config = dict(
    vocab_size=1534,
    norm_place='pre',
    qk_norm=False,
    init='uniform',
    init_std_down=0.0,
    beta1=0.95,
    max_grad_norm=2.0,
    warmup_steps=229,
    schedule='wsd',
    batch_tokens=32768,
)
Each number is 128 + 24 x the weight over its row's rms, rounded and kept within 0 to 255. Layers, rows and columns count from 0. Numbers have three digits each. The size before them is the row's rms in percent of the matrix's.

# layer 2 MLP up, 512x160, rms 0.0714, rows 128-171, columns 0-159
101:097119095075173141118108138120145149132064141134221123122146142150111185124118131147122091105156109115080121094114143140101167155130098159091099134116140108147156141101082122108144095144160111121117145137166123081164129114128148134149117148115153135150113139111127123164135148170149128135103116104111150153129090102096142110082143118125116120140111107117107098146146124130122125097114125102096119133122150081169130132126074121133140129115093130118128186122121105098129115106117126
099:125149122102122112120179140108125160149120115106141109135148089166111156125092173114109124080147111157121168134151127131098119121142079169103128110146123139172181149141091121087135091144108170118109177130151138129150111163135121137115165121173106130153146114125124131148110163152113137185123123117118120155127132147137144139082133126149154149139123117109153106154107136117147134149145135064083104143116098081133147110094093134148191133184141134119137164124096137128131149128114112
089:129097127104125121106139110124156128135141118144136126106123128097121137124134155152119088086120126079181103137146164138119112157109121120124133117099112123142134098105118117153115174145137085156135158121158118097113157148115132111130121148094158126112084154116136120127126118133136141095105130107142098079121111150161157135071122141130163130161108115104090093186187136120137155117182172098116101099110127062104066135159141145132119131110136120151099096148138147163121134122177156
086:112123125120138148122161139109170117110185098079137173123106123105120119131145174142108134124142128120091166128133130195141145155164131172138109153098146102173110142110121110107134134164142125129123164103128122114176132135149152132147116125112137096137106130128116110126162152136152086113130116109119118130125130152104127077087113068120187122147123124161140139169113115146149106145104126122112101130118172070108121175127138113132196150127139090121075110116129100153116151130118148
087:103153108092145168088190125136166148120125119122124131132178124117128138122167139178110139128151131122164157181095130130136124099137131159101147108119137105152109151137110132113163158111120207161123139134101095165114146096150123186126129158134130075127171166110147092151148134147112088146117088134140115146138118155102113092105144123107140164156127153118143136089123124130115140117129130083131151156107120091107128149109165144115135133142150104103113139148119107120163158178124137
090:133114148118132146131137152123127135074129124121185157133123123136121147066136130128140103154132095111139124119123081128074143157159077168108074129089140145108148133097122101147164116118147106107148137162152044115155135144185154120115144144140127148143094170148139105148122147126137120119092091115125088128138117115100111111151129138145107142124137174131112109166140135091090119145140120104106126106118137105159147138110141139173151184098144139121114117137114092156127136179137114
112:140116143139116134120143168085140087088180134137143157092121126140117084107125172131126168143174082147134114118141113165113133180162095124105087143120137141135088157138102108135116078130127108118122147113112129159145130152154170133083091173124132119148122126148124124157085144111160124146086126068115091150140149136123131124113085070166146152132140151139176123148125122098128142106107162094132082130101116110125160135121136140159156149124158129147096100127119135122116155132133134
112:157062152097104127140176114118140137097151150120127139123085122099110129126104109135103171161139122117137127145115149136125151136133161181115068170115105121113152153104148113137148123132126141136134125136106092139141159139113177124125113131093169140142124135102110078188155169147132132094095117112106135112125113138114185102111111120131168168140101133145097138132176120155149118096119120142139111131065116095114088153152142154112123133078093146137139142124102136148122169118146155
084:100126130074124142122146126117140107101154118100103150127133112136128112121128147141064129158144102114102142142125104147086163131138129146107113147096150108127126135099091121086127127176123139158119166159158126087159117119157127114133128114114150136139105095142147107122156155101140089093121098079068115141147119164114125069114129104111165138137066124129123122148121090141146129140129121103097099108079138110135133175151116124109176140143131084146097135189125086156127142125107154
079:099117125124112136110163114110108105115164103101158159116091132129109137089137127132084131162158121097106131128148131135103140131147140138060117138113134094171116140118113123136142119148104172166089147147129088081134165128154118103138106139161139141169113113104104106142147148105152122117119097121084086160176112166124129101106112103161154129154104138156120139126116094158161153155157080107116108090111160112105080152107125124109132136136108136130105165191126078135129124142110144
094:115155115125110158115108148141109129107139117108118149130180139136114123153123210136129129099129128144112121117164122138130135135106121089160071147173152090175134130117099107091167085142133155153092110145126124121110110136138117106132104145134154123152129085150083136143108132129111105125139105136074110160149104136097133130130121097138108102151140118079142133112099108142107123135177150120105132168126198132175089113095125110125150142133094130177118114152121117172110163169140121
089:127122118137132149133162144106115116120186095131147164086108104155145165090107186131115134153149112126120107159151137165109106136151114137101093125102143109146145126092100076122162157150152153162106176121148109140139193135142131110108121139150161139159119106100109105127120153099175146150118105114081130126164101167129155138101114141173151145141128143122109084120143142110148127112141104124067098108092165109112139112127095159113161136131124115115086122140134092152127140144104151
134:135118134155118145134135139121114091127171079118118132074105145114116166147137153168110140119154118139142105160171121143130096154155099110120150096107123107150103119163138111108132143110097131138090133164162103140148127128129140127103143144095169106127101166127091106148132149110104114122112104107123107115110139148152134146174109104150099170152124144129087121103080146116087173143131124101105109080135113101132087142138191106136111121110071100173090139139131124138139141179132173
111:093085100091074134141119149112097065065120127113116136075102117129086101110142143143107087143134125151151139153196107111134134142109102103114127127115132122133109142155104176119117166086131113142105169139130127121197160130146161152121132195157138124117088135160150132148109115152167120127115097117130140112162126162139089154154126159132118113143124151121109116128127132141142168133096143115121125142128106141128166125165099124123124147117085123151137122161123153140103087125124125
106:104088109097125152102097126134112116137148116096078117084169121117092168125130093142100135143161115148130070126137146140126145128141096138093142117101129153157145124124148123102132126193146140198113117176126098122121139101129137144124138113114102103116136154085077102153096136151192125156103123098108135106134080128157117137136135160139150158127126110144145084140128164149095188148108102129105092113104125113116130145113137136138143120092136143161126133122117125143171141140154168
084:106143118131105112115159089092175115152147113129115152069096136123133123155114144129114167119148075091134138145125137127137098122146131146160141112115131069097130166130087094153170133134154128166123165114129103140117123103127156133088098146135167127178103119082126115130152167117126110094088102136087138130150118124127156097118076090149116137180105140131092131133113138164131149150117152116128126100105134062121127151125138175095142109100119131148097137132129114119110148129094162
110:110148130137149121125167094096105081121126124169169171119148110146117101116108156113135099131167109149151149110175125141110118187178114140147117132147171104089121115164085107135158135104107104132132170145100098137108159133130156107081124107098149135124062127118148148133134201111120125101107102111109119147142150106122128124132085106152097163156132180145139137143111135128111123119122125093112097161121101102140126114148132175128136160131124139144088111149156114137136144157095137
109:070123119121095123137143146105143138111142100136138116080101127148076143142103144161130100101147124104148153122153145112134147124141114140128141067101158123142159170128111153166116081130142119130138126115142144126186165130147149131124128162136160177111108123151130118117158126197135121148107075145112099140130107140094105118161114120124157129158148084136122131127065140128181120164090120146099164117118111125116087140132123108113164112141117109085133159131160106137129135143126183
091:148105109092135153136155138099104103150189124099129165119139135132113153143150135147061146140139113093099117137124099166131118102139155131116137150119152105145120147105086098118124135182086149141096151156159109134109130124130167088135114173148155132184132144133134109137136145137151110124113094117125098148160149178128099073120128100142129140106088135135107082154142132129125092152160138097133108105092194128151119123132139148131163129119116096130143140140103124123109154151093180
088:111107107107099177125182083129120086136118094132138117119103147140142159168111148134104144099154131154081149111138111148114119105166132166126136141101118109127148134150112112099140114118108125138109149123096136137121091115113123108115163105152157124140106113110099115158138171122120077112092118135104140107121117107103102112101097125189114173145138106119114141113143148156142130174107148087135111080120140149123102126158116110096148132114038172153116123184130137167115146117121131
092:139134115134121129148147137118153130128174093089147109123142137096087108069136139129123155159144096107150142128139144183098146129123132179114109113097125122142145163100074120094109097135136119148109147120122119123158146116170152135105085161115115168158151113148147128175150144104170150106112101106111114143184139152062120122112155115156136161123150155151076143129137112130112125139153094097131105120121104110105130119158156127121154161104132105123122143150081130187107132159124106
096:112096109123165167125128112130106086143132132122155133110121130111152162106137170108121133153174110080116059140148146165133125157128118112128147116102138101089161121111091127074133205154116113156121170155138127116113155150124166148140117134100143105149098115107111152103156121130145121089113124111137120146141102120130138133172079119129132110132112128189155119144104113135131155107133114134128104136107156101162058177147154112107130117123136120134122108105161113134128117131078171
094:102112087118097144106124120135140110136174117116137144078163171122115109108136142169143158200118102149127157129122120166132162105156145145132131132096112120120152145120099151094096109127146150126126139151122095131133201140126141136117082171156108087129139166123133142139115142147175066118120123119136137151138145139140109127129119097097124124123072134121180169105073169120146169113112134122147139148099122105152127129151134121106154140143140078125128149147125144098106145176125146
095:141082121134158154158120111134101094089121136128173142103130170111175170101147177122134100119121105124107132129137132137159142159150099178123119132150169131105133148117097128147112152130139161105145130174149076144111156123139153142174099138139177128177108148119141139161133144168146131049133129123127128146123082097125174126131171126135125154152118149105139111150143092128123112113152094141107148123139157073197158156136124141115121135103136137145152151114125124120120122126110116
102:141127109144113153121155167078163106109109115084183177110085110122133126130090144165082156144168095131154125142159112161113128134128132128100118156133143117155113121106086089111169128158129133130097161097126123115123146118126164095135103129144146123127085148126096115134158149086163102140066119124089102151146106140091110107131116154148163151203166175099134097118136113128137144142118133127105136119109134127137111144139101132108140118145118099137069133151127125154123161128130134
106:131104119127094111162106162139113114130141128147157144082130110143088148097162133181113162091140100163132108118143154181149100170120104097117120096134135128144141165147158116114122151169120145112109124168098087115137123161127145118146077126153135128140160158173079127191145132115122092127113112133111080141116135123162153101147155099148142108137119123123158088121136127112087115145169092131120128139145170114132101107085159137149121122123106084111154156135098110119127155157128162
107:136143151124103127147148125103145113109115108137124149092104092100126126159093104152124134158152129148194111142198079136150127162173124128127131165107170134180118135078069144126128112148171130161126132171132119118152136102142106136138144097083108120128118165122099081124107145119151074115127113149110140150106139179145144097124102142136145101154114144129124090136110145127110134126107150086098134104110133117119144128136144160104109126072107131147168119131138120130134112137123186
098:109117094100094113111122137130161104121137124121166103151127150158125121140092130148096099084142118110096159128145132124128185156125145214132112134064136101117120156132106127117114116127108131127081162148106107119141140176154145150135124119139120110128141152134153143097177176143128142121104107094121101145137100122112165136109110092123162115125124125102141175125162086118160108122115077114108108157131107091123070151163139102115110137120122138124168122153126143144122128142102187
076:125121139117133134160116166117145144092126125117114110150136122119100093150132109151112108149140120159125140118117109142111147153167100139116099114128117131132119155135115120126148078095129094117133148159124065100137150142172140155109157131126123145162148123139149043131153117119151130124119109113081111133146115133105089136135129072125134175160179176157126192135093133113101124121145162160124140124110138112095140199093146160157150156139120118105129167116127087115112149167134107
106:134122107129118162134152099086137111133129114119191160099115128128151147122131146125099142121157086127126131140148114162117144133128111131098130103095148103106108123115079086125168114117129099145118182135120102104117128139139147082096142157127124135141085156124127110135166160088140140123074062079101135142182086149085156084132097108149141138157144157143116110118149124131147155107140121115119095113108168079103121145140139148124143152110085122144095121143132088163114114139089132
101:132126126109152168086118147116114098102135130111137159107167128119130125075120137105111101163145097126130105111139067117077126150131122147119129112121165139110119116133119105153167126148108137147138163122186118128109117175146154115120159120158104137156106176134130100139152137151158138134072087065102092125168128117110105109138128187132097144118161172136110082140147103099108119130158133105113123112090156132155114156129178123144142161084149143141135123122124111147133126167107120
084:104126105109122106138113141111155114129135110124127150116102121134111079137161143129136120129129113117136194151144103135134132152143112168141114165153130099142099174135090104106115141095075143132113162125084119153155133091127136097104084149101120110158126111171154111148195196125100137090115102124129144100150144140142127153107135110168114121124117167137137147116125110138123135111122159135153141116153165131113136133192097163117139130156100104134116132149151140180075183135106100
118:136101132125098130091141122125158097132178108133137190032085101123093132135123185127121115121167126114145130147170110152147138165158139113120115155115124110153142165100074128104107126150142157152100157133102127126138140138132145106117133110122120103144099129152155115126167157145120074104124104136133137119106153192143088138119128100152096109143113137147118154134097120179129173128139118113113105110120179129113102127160147121106126133127115092099142134117156143150085118139125128
104:132129121149161139136166129093103125107154101087152199112106110137100141136105165120112103164153109128126163122168133202112173151150144112096099164161120114137087142121104105109152093177114120137087138124102138127125108132116139076106125145124159141164124125140144122182127170103146137122106114132118116140156138162112125141120096120170133173167110124137161110148099138145123147144140111105106123079129140129154095114118120140126148142138080105158097133157113098164139157133115144
107:121110134165126154123150110114130092126132134087077180134150158146158133094129166106119137161125116131107173130108086105136112119137133154134103128158156114168125168124120141136155158134121129117150162099106130089146130177132126085131100151153148136149118127136093109144114126093125151124114116136104089220158094095111107099140092140137119127142154124117083130155116104135158119164144120170130137121168146151156130127088152077105169129118143106089120167150114113101142123137112130
102:142151109117135150103179115079121108143117073101137153119128124147116168113143150167107102137154118106131117126142150157101130107142145138081117095137120104169141125103089088141187124132145154149083140126121111115140135141132112077117137160131132135140106148099126136199119135114155130115077098103126116137163126140112143106118086149145161160145093140140117118151114126143135139125121117110098101064130125042113079152104125160123151117148130140156118133151109112162129126151123148
091:118139120132111159130155124087149096124153085105138164093123107141092141073148164144103107157165085097103124126144113181121149117160135133098110108120128113108157157136088091127138125134130146148109177136122087111136165129156128130133152164123149159161119121122119123123140157127150140126077111084083098160141102174109113127113110138174145161161090128164141149131112149156151140130119092082110102091124133093117118147130140114132185130130134117127106144155145090102138125149144167
131:131116135107132167101159108131119137116174085077122132134135193119112128078112122125136132155120113068113121134120169179133116134127154118113116126122119125183166142099116129104114142114122073123115139155092120075132130171129140119168101156097145126148095119101134157145148135125108166112114121150136085106151094123067116141112146091125150134139112146190110116177129129114136129121180137108112139108114177105179132118125166124137137120113128089121126147117135127126098164125128133
117:101099103153133147131141145118146099102183112098163163115082093149117100136131164143119095131148125144127161133145112146115086203140100124145110124128143123125068157139088146069133193123073110112097176147113149110174130146118160153120109155135173121121100113153111144155135128141095114144124120133133087140163103142109100127114124090132150125143151130145144143147127158171134136124122135120131100130142128149102131142166096082136177137114110114146090126118136125125109110128141107
130:146106097129134182142135105107093079121158107136141144118133118126113155081148148142112118131145101095111101131183113131120094155134117078116150097135162123133104112147120113109216166108100118136123183117133085129118154135159166136091135158150120136155108101142130150099151147147137106142093138123108104125152130141133134142139067121140125177140136130136146157117114108142137135107106135134093120117081165114119067140127140111142175132134115117142060115108112142157116128138120145
100:129147100089101168122121138130119091158103108103147115104139136139164167141113156164131122115139112097158126085134072144101168123142104109103107100086108125092128126146127112121120087132121100177097149155151138131126138156122119135138118128129132119114142146097137139148173148099120144161125117153106166144162103161132110145076108099146120170126157105091077135124128146132099127108147116075116114104127158106133116152148109143105131156145050131151102115175159137150133155173107114
110:132123105117128157136169132108144062138126091105192197103144130168142129134137149106125124131139085131117170119153104169140134149166125151102091151113118124181119114118105122087147115147134127139127160132112116068115126144125103073104091128115142117153108134116121144176121163102153153116102100117104130180135120134098113117085076129166108124167145127129134127141132125162119129130138112117079099138151143117097110121105114114122141150086082143150125147153124096147135120129124156
095:146107075147116125136148144136148122106083113111161112142117121109182173138151137144138129106126117129115149130123132138170093134161069174131150132122126110130092167152075122133163165139122113122135157149091159095152112180092141151136111153135121108143138183153107123159130138116120127098085088123130091164114139092110146109099142136105111152147153107131097107130150134132072145152147122120150112087085125098124108133168124124124156143111128152200141123123130135152121121115089115
107:149110134183152123123134114111137112133188143136130157117106162108125115119143145137106135148105113114113143136141115096114100141155157126113081160124196126154159140128130108162178202130119119103104125114125139158131109127164125109088104105153139170171114110106121106175133110120131116130111121129074115096165103152136116107122071169163104126136136148132135126097124103125143133175126130193153140128122122126119114143103169125127155132123129142122124153177095102164084144139099121
# layer 2 MLP down (transposed), 512x160, rms 0.0444, rows 128-171, columns 0-159
114:116161159130134083074118125128141151133116100107138131131163115120116108138109123159135133122158139110140141136145129095113152191068120136099097130141123134125129145156130140095153124130106141128107120104084178108134137159152085122086164103112108092124141120146127151124131096099135127154093156147124123158137149141133127117093136174114120153106149122091071129115140133162149190124119108120079120155105077097146114136121113161154107117148160134110171142113186160096084119153112134
092:105132106164140126131153158145115124104094144144158157120125138077104108136136141108108146146102114117109161153122124151145152125138136149108119103139110150139139136155136153101127098142148112159140129113093136132114109108143078121129130152133122086129123110116149150164071107150168135136123094123174147124130162162122139132085173174171178089162137151107171144146142137097081080122136119137143111153148111070112079121152110124133158120178159139109130167103111177121119114130091105
077:137156115133114124127126131116116149138090128145124106165148134138140125116152134067112151182104107117135118070128139139157100121128122141129134113159119116092113111141163143131153115143097137115150136113143184107116127144112108141101157100124126120128187128117122121133142135107184153078123108144135153084116133109118121155110124184163125152136169164116145186141128157112157095114200120127161162127082108141140137147121158158135114142134145107174164078113120123174149131092123108
075:106115104111162124136156100130144104169103114133144184102099161148115152106113102115133116086065127124111092138072133139151150118106141115074079140128130129141093089110130109105162126142147111124159144140125123153110183138115130128112117075092168155146088136126172139150116180141134094123100141117134138164125135126115146101105123156160150143144110116179128120142131083095131093130119053131117127116134130118137089097105129112134122148131082113146115150142153146138134133152119111
106:152130157098101133159165090161158170149163143115104109091139130104154121129113124098150134134126104131172112131130173107108158133143157150114151108075115140092136109101132124135143133102133112121122124131145110142131159103153240121113121136151108099101120112130145156127134109143170129106103164144141131163142152098127138158149107090091120149146129145155116182123175142155104181157115150127181108148118133114104131139116181123132134134132120106122145103099096130116111148121129145
093:078115118142118116101103097135105115138130139121118111147121161107135119182127112130104125102134122106107156183112155108132124107093175144103129111147126101140110175139130133136116138112123144160124073105105179108114139113077129178154143127174133155139127097094083131124131134162107104165159148186129125134128116154106092129093103108160159146112094077090124153089121153144168112150113141147123108102100111122105131072145125132116141088141155119176139138116108140119128129094131122
098:095109141162156156156147120076096091116159126105192133145124101145105136117150147109151070166154106149108114110116105148079126132149125133077132107106131170125156120158120132114136123065157140141132144093128140119150085137115066114105115145144152134128152123129123115136129132104138134139094113141129128149103155150053172099088121094160115119135107140157152103114111111119166149094100148144139105098099112119118120087118098124100142135124107126124135104087122121142114138116126169
129:172118105117066109110147111136110115129106181139129155117079093083136130136089106089130158128113120166124123158089142106134113113121123115124134155134150137125129120117170133135159152107157129145125089135127107200170152104126140140129159133118114123128151097116148108153139162116133150064096111088119180115114099118150119124159070156155120169131128119127104158122142107100090122142121129140132112145130134117136133183145097122134129122110080150122126123095147180167089135112111147
083:125130107107159158162159121131114102115132091125150201100094190129114130120136139127118117120040170113106154159107138137135189109146109119121088120089153114171131155106132141120161132144120143135141144162144106147161137137141108140142128119131166150137083131116120117135126195118152107109156144090118135117136135138105176104122133125134143136136151161153131149127098112120159149151136077124121138097138135112123064116109132115126156149132098084135132167155140127133120171114124141
086:092111111131130155127187120087119120082153112106174165126102126150114154091150130157130118143176172102109132152148130142128160152157135131098106113111124137167148145096098098126135126148120142170084127145124092114162155133162095105122145147150141154156130114094103084114155148108136106137108087116080122162166112155115180104100118116176148144125105138177115148135134122129160143130133108112122106073122166129113109133132142126105156137128109149132123131172123097184134138139115154
077:137122155118174091156096091127091161151148108134121133113066108086142156134146085112130124145142087180123119169086112149079111140121134144119110110137090160139122129104134158109136140118104097121121110123130139147168129142107105166107105122119123161119134135095141204125150138124126139139119120118152119112110151130115088109126169123140137117154086096122144139148135167153158140115125119092167134110186109072098103120142095119129125134137105105145135116142110126115118134138047134
102:100129130123162125156214132116173151131124126113123159107142116117095149120132144162142143145145135139112149131152176134118160142187127151112107116141102130153164135104113106085129125122108150152126163141113119142194143126139130111123157127131150175115111117087087105099161126165138106127107071097112110146174108134151147116131094125145140150151110138172124116144125125161130165131138129103137106079129173085097124133119128131088130120118123126115130120147135096178147133154132191
122:125139104105108167104117150113139131122101119108158096106112121112093128128119158178130129092134113147145112109087162127131120138124089135130139064101102129139142117153139140106162122114137142116104126152141110159163160163132137152090163187130114083117105143124115126106154108129110125084117067105122122120131116150150099118144117122150155165123074151095139107082125112141110152150148099058118088109136095124145087143127116121134176141118118108160103093119151130188109131138149141
100:111079123099106119126109162138094080137110132108104070094172140123129117177111143129134105138122114121124135093155133097113146130108128106129107106130150141105135130156167165166122140104144100111111174085125093094188111098132116141104148151159162101131097108143091136129073141171083124090116120117116095085161100104143112145119127151126137125138093140129136155121125130154124152108098184130125124119111095106118119171122074163110137125103142127146141164119135148134119138151136166
089:144119137142148106115111111122135161132137138064119129127115137145094141122128115158092145133128090175135126116165175116109158157154102078167101174140156181161193096149130130146122165164120139131098119126124114117133147122167136110127165132125080112132121184117177130106138143119108120108109155158090145100129157121110187154108143149160150130105136164144133131156101119082136107124125118112128143108122121158150125134124119147120107125159129102171127117086178143136155120127147093
070:169130154124103099105166115095097132132127144141111101113160151119146145142140133149141120127161125071149093114112134142122108119134135131165139098112135130142108089139129092098140173116097118165165113097120143138165113088129093152156135148140178134162129171113153098141104146124142147135074102153131150139155125142094168111115108133137105152108074065167137091108133151150110124127118091105089137108133131086139109109140170132107112122143128105154096138132127132155145176119123193
080:081158123127135146117152116116069106116136086145108150116171143167128116149144124107164065129127094081129140134114146138174118100150098128163174149123122138134102103104114163135124093119114143115109175145103132171121086116152171164134128143117186144115124117143112139193131136164102112124104146126156162120114118141086160113133101130151127135110103119175161134106176109148159099120123113115133150114112127112160133108127106113125124153091116189108151125138149144100137118139117135
101:136102126138180117115157129092126154102173116128139138104106107114101126122087140129132113158097097168146128131165113106149135167110123142146110126090132133087155139154128182144116201167144120134138135154129117139144078114139131150120130118162116120144124167134097103125107130118091123142151185112115137160114159155103159112113154145134150131120064153158109130105087112129101130151121119180142147145117134108121143134151128136110067122088088103142165140139153089122175146113128153
104:113112109128155149098127133128084108117174112134155155095122114137122140134105129112161090170140169122100090150127138137124125128129121128103134146143141129119107152118112167145156133119140117146135153160087116096148137159126103127124158163145146120135115137131099080131115138128093140102053152120138142121150141143102182149105159139168123129101134126155133156120080111104121141193133098166100138088128133169127091099162188101174161173126118125114129173170130104150130142142119112
061:121141092167139125122139140132132141155139085146109142152121126106153135119096099155133129095161099136156135175160120095151128105138074130161157109135127153118144120167134111063103145152104127086127145128083134105105114121099108138102114088122099119121173147106141106154153164109161114135117131124131113143104102116124135159148078133159111101189149138119143155096122149101165142168126139155096107105136104120114123150154131132135095121078106099137099107109128109128207142115098112
083:155139112164127152133120138094133107149152137123162107140126123136101146086141127133174102132105092160173164135137159136121150135153096128128137123150106156155136126088130123115101094101109116108130138173165155135132104094134102123140141101108091143127151101184083176152096068093133133138076143099128138151161185127137136127140140135185099111104123105181140122075127124124101149111137104106137146114125107135112148108139120140120141141097117089099126174139090091159119114133145136
074:155128138117142142111151103150128166119126178150167174119137121137106143133129135123163099113129089090089122121170124136121129169125124113104086183117104114157159146112154121121119143149117108118110123135108103152125139140112092080105140140124144114102115097127125180100139091158149129125107064137126142161153150145145101096111137164126129149143079071147077141168112145126160156150124135166135137164134129106136090113171142116125157132127111150099088130138148105135123120126082183
102:148122163120145108176130148160140143107121138174113088169122099103146143168100097084095120075170124126143137153151114131122077133124118104105127116101131138115131133141133124144142093117129069118102115091149129116107114125171135130146139117133108200138095122168121108142121160102117115150090163142136095134121099117099167120135097150098144121126165138112102122177161147146148066153141117127129128132107154150117119112128127118149116115070101172116164103135116105151149112089135139
095:137143143106138147121083080121128121145138154107129140136134112116102173148102123080161138119170121136147165141113146114060123117097160132158108145122102162143124131175097144146138140125143131122122161139083170116115156117117119143089113111122128082144100121160147123134168123092112206119054157135157157099147091150125113141142151175098129126145123137124071151113138096102125089091106142146109151096094093135128127095132135104152112120128125123117099126130130112131126125127111106
080:126165178108176150158135117083115150126120128178109176151134106134127157128141110181128123169173148118127131134124155093122147144134141118110088133149093126135115123064090092125107145138101129181100104140143129094120142188156111124123115115139121106173111111107134134110128132122143134135139091139134117134151140134133166098098156127133166131142079112127156124127171102132142144107131085107124121107136141166116124117093164125120100148191099122145154127182128123154150122134160164
116:159093139110134111111108118147076106122114168154094105153122099165117132100103132155118163107111123152149094158110157167114109127133101098144109096147139114168192130150121156164109185147144126127134158097149137119131097140119119125160103133106109139121139192145151173110153105154173127114128105130133128121131147122133129114145113108166106095158096132138106138143121100093111108132126154117128092105184129141112128131096163082139153120087103079121081123094142150127103139117156122
097:119115160130105117127137091124144157135084103111139145106115157137139118148088138144136079150143107144122142098152138131135121120147160130115180119100114153170162104109041158152134121137155108088089104099129108144162114138120114118166120100113119112120161142108085115122109133140108122142139096154108165160156153150122131103141178121119183142160120132142140171101126129138107127119105122127146164111150128076110153137160141132123100108123100109127125150082150069113128099176130096
082:152121104140135128120117118147143145132079144099104129147103112098104113125136115121121116151107087138100106094169137082144128159126133151132145143139117120183092115142099101102098164116108164114107141121131107121173098115115123145171129115145120105106128130118135114145146094115127153115126139173171176132128114162079177109117151150104103141150081141136129084113153189140139165167112131116093154086157124156107141184094106125098104136132111142140123153104128120070123111092107126
075:126146144125160051147131139148125116132100154144114138118134146165126102166156135166105171095064131109125147113140109121129117100086135123131135138140141108134133148107095157137128126118130174131144161125153145124135097126100167157112106075143166119125119131140138107139136140117103168157119076140093135128159141120149142122101160178080160118114117075089109123120127128133133126126112145132070129154106121104164144111156131114150098152127142100125099100134110094076127185092126152
110:135092150143111182141167132091091087186130133114127090103117120122150160146130117156101138165159119168138118142124137140116148126143173101136152144128146113166114128135127126101138165138124135154106136095160101106145153122133084099099111118114123155173089116124151138114142118111118121111113114100121117105151099116134154153159131110121122097093159163130111100046100119139120104107079135093145113106113133100081124112121143171107152109160131165147145118141105155188103135137147112
074:121117130124117131156131140136136126103121109108117097098156124136119137092130169120119104115152111162133165153126168085130125160157146199106117140125104146128152157122155153155136081092113139124117093133127175121132125132184114103101153103110153150113139090163103159120146188170173133150091150158167113152127115147130095158082131094190113128127118152179109155180130134117150127113126116100136140128134187148134135109146107128134152105142141137089137120146128141118145107133141099
069:111097107137149120108111117101117104095094151125126073147136117143108141162136131129126124169097081124136108129130124140132116115143103097127115101138088123141174145117152166135148119155129142091127144069081165155113115140168165144075135070141166096124132128111148087124150085187117122180088109139146149163139129140122124150110166145175091122110138116146140118104107146152174123133151140118165140161140151123133127155088128112141123121160099143113126157163146125152141108132165130
119:102163140153151117160106099132124170106124120124129107112150111107104095100152159086123076124088137113138130116147120059110136097126103122139133113089081132120162104102091138131120133178101183111114107118105161152094110138191183132111161105129147140138124110143106127156126131162130124140112148133115139125108145147125096108140106146145161107146108097137097182104119148124129146113130148091120088090114124107090125129140080131115138128129075083095114130119091112142149149148124130
117:108137105156139127180129148107137121090158129074164164122130134146119125120144148115132137173155102163158157116171118091129137129142113098105108147157093129105106159124095147113160134147110145163125135153095065156135141168152131091094139119157148140123101124099057070153139140096121143146098123099115143147165143126128150128094118113174150103142093136191128147147105115124128128147141124114128126078119147134100124127124149128119118136162143127133114140161118110160152155144131182
100:149108106095139146155081130112139087112135119131143162122106100138134112124144134131140086112132117157074144138145130129140130109142110123130127148109041153068158120097081103118116125166127115163100134113163155137055111158112116156113148098133167100117133130151121119144107120112165137121098135153135169130109114143133127095104098098132136160134126112084134108126146157086101142123141084118084158092130127128128101135084097090114150128115114110080137109115167149157121115142117131
143:136116156118128133173193156108141126124140127108197141107087116157158147158137124155128117116144154109123098124106143093130127130157139108111116119112126114172177127124116138094132144125159146131098108152117115085124095141128099110137126154154113157139100138134088126073159138120128128156126088088082080158163107128121189121106118140153129123130128106125114090113105144126137123156105144117108125064072183089092139153119129135131153128114105163141145105172128114111113132137118135
075:108123095108158151114159102092146110103155139110132147147119141145129174133131144175122119155154099103076128132145127101090149125148146137092101128140120143120186175152131133148145148142118182159142155144149068089143138139153108113138149151136147177113088143124140110133144124181106077121141113126098112140130095118099164134139112086174127145145094161141106134131099116121132127119123123120102083082098147115102136141127174117082168128142106156158094149149117126121117138144147137
125:092144137129134131131110092082123143109155126083104152132124146108110184092103117075123141144131123134190156113135142095130072122105168130118110127157134117171150088117167142130125110125132097116152163160121099089135091157110139139142128118116135109112109094130119121153144101133090140182105107189124101135135111125087128145102163143136115097151109145161128132182127157059139125150171110115115126119110169117133140120155142153114108123118105105111084139128127120120145149137156153
119:085141122069145130167128121123087128158123115110162125080125119146105077141141157160144140136128133131097152147146164140114109149150135093167119131171125092111158155112120142104131123189151117120122139114109146120143156092128148113124130139137177159105120132162156144139110127190146112164132148120097098115146151131126084120108162123127142119118105106161115105105114136150178117079082190124133133135124126134126111162126081127105145128135143096149099123162144136144107118178100166
138:117085109116150153113103101122136109151165123133118133126132163126130146107148119117133121162104120170089155161139131108161058154128160116122140101137127134089112154087097165111161145106136134096133155123129120158105131125110144177093104154127055120190126138117140140137137120131106090155090143148140146135138136116164127123170150131115162117098074155131176140136101137151126126112119116129158127088109170097102117119128076160122153132164158106145115117174132119137115090138133111
109:121167098092159118151098103162122097167072103138119170176095121160148107135118105148139159148118108150110136161123121104124108167151138094114141123145109157140153133102123088090118121167110120144141125147090122136128163118136120123169065095095105164062132186142134124141106168146114095126109124157107156142162109145139148137152094134161103116131094116121131135114106117175111133123124136131087115114136149147135132142120139174136148131084159136149176139114115151139128122112153115
141:134125156164158086166169153140157138107116130108189146130126109113145168112116155146124111087137113152087129127145137155142092160142114139089124126132147132145131149083115093087091149129096156148153105100153108139128137131137096127123096142099144095088132145102114149131143137115107112117117118119121135101155137119187178083116108131163143121158107117143128145081097096137077135127158096102084126093089150093108082115117126116123135134129100130152107097135092123149111140107166097
100:140154117127130113115164123130127123141146129113102105103148153113144156113132122116147110090132111143134161128145121179115087091152114105121169074121127135112106165129122123137145178128096135146148150086138176186113123098125112095157132139112099085131135112137164072145122097137144150094134151119095123152066091158137149133107150168115142121153131117094140147072141121151152122106188156156147122093094108126154146127177132146130152123135156130117116129166097170102130128110137148
104:111178129099100137151087142136100137150135114136134073132140155124105144141110136157159100105128097175143153133130082091138120148156155165138101108077146166103112129101116115088173144142150106091152093132109161140095118167122103139132142111147112116130139132100154129087125113122167126156128149151105121126162130170124146098141104127127124140122127105122136120144120123117145181143117123088122131142150089163144128102129156114137097118124153156065181122093160121120085129097160079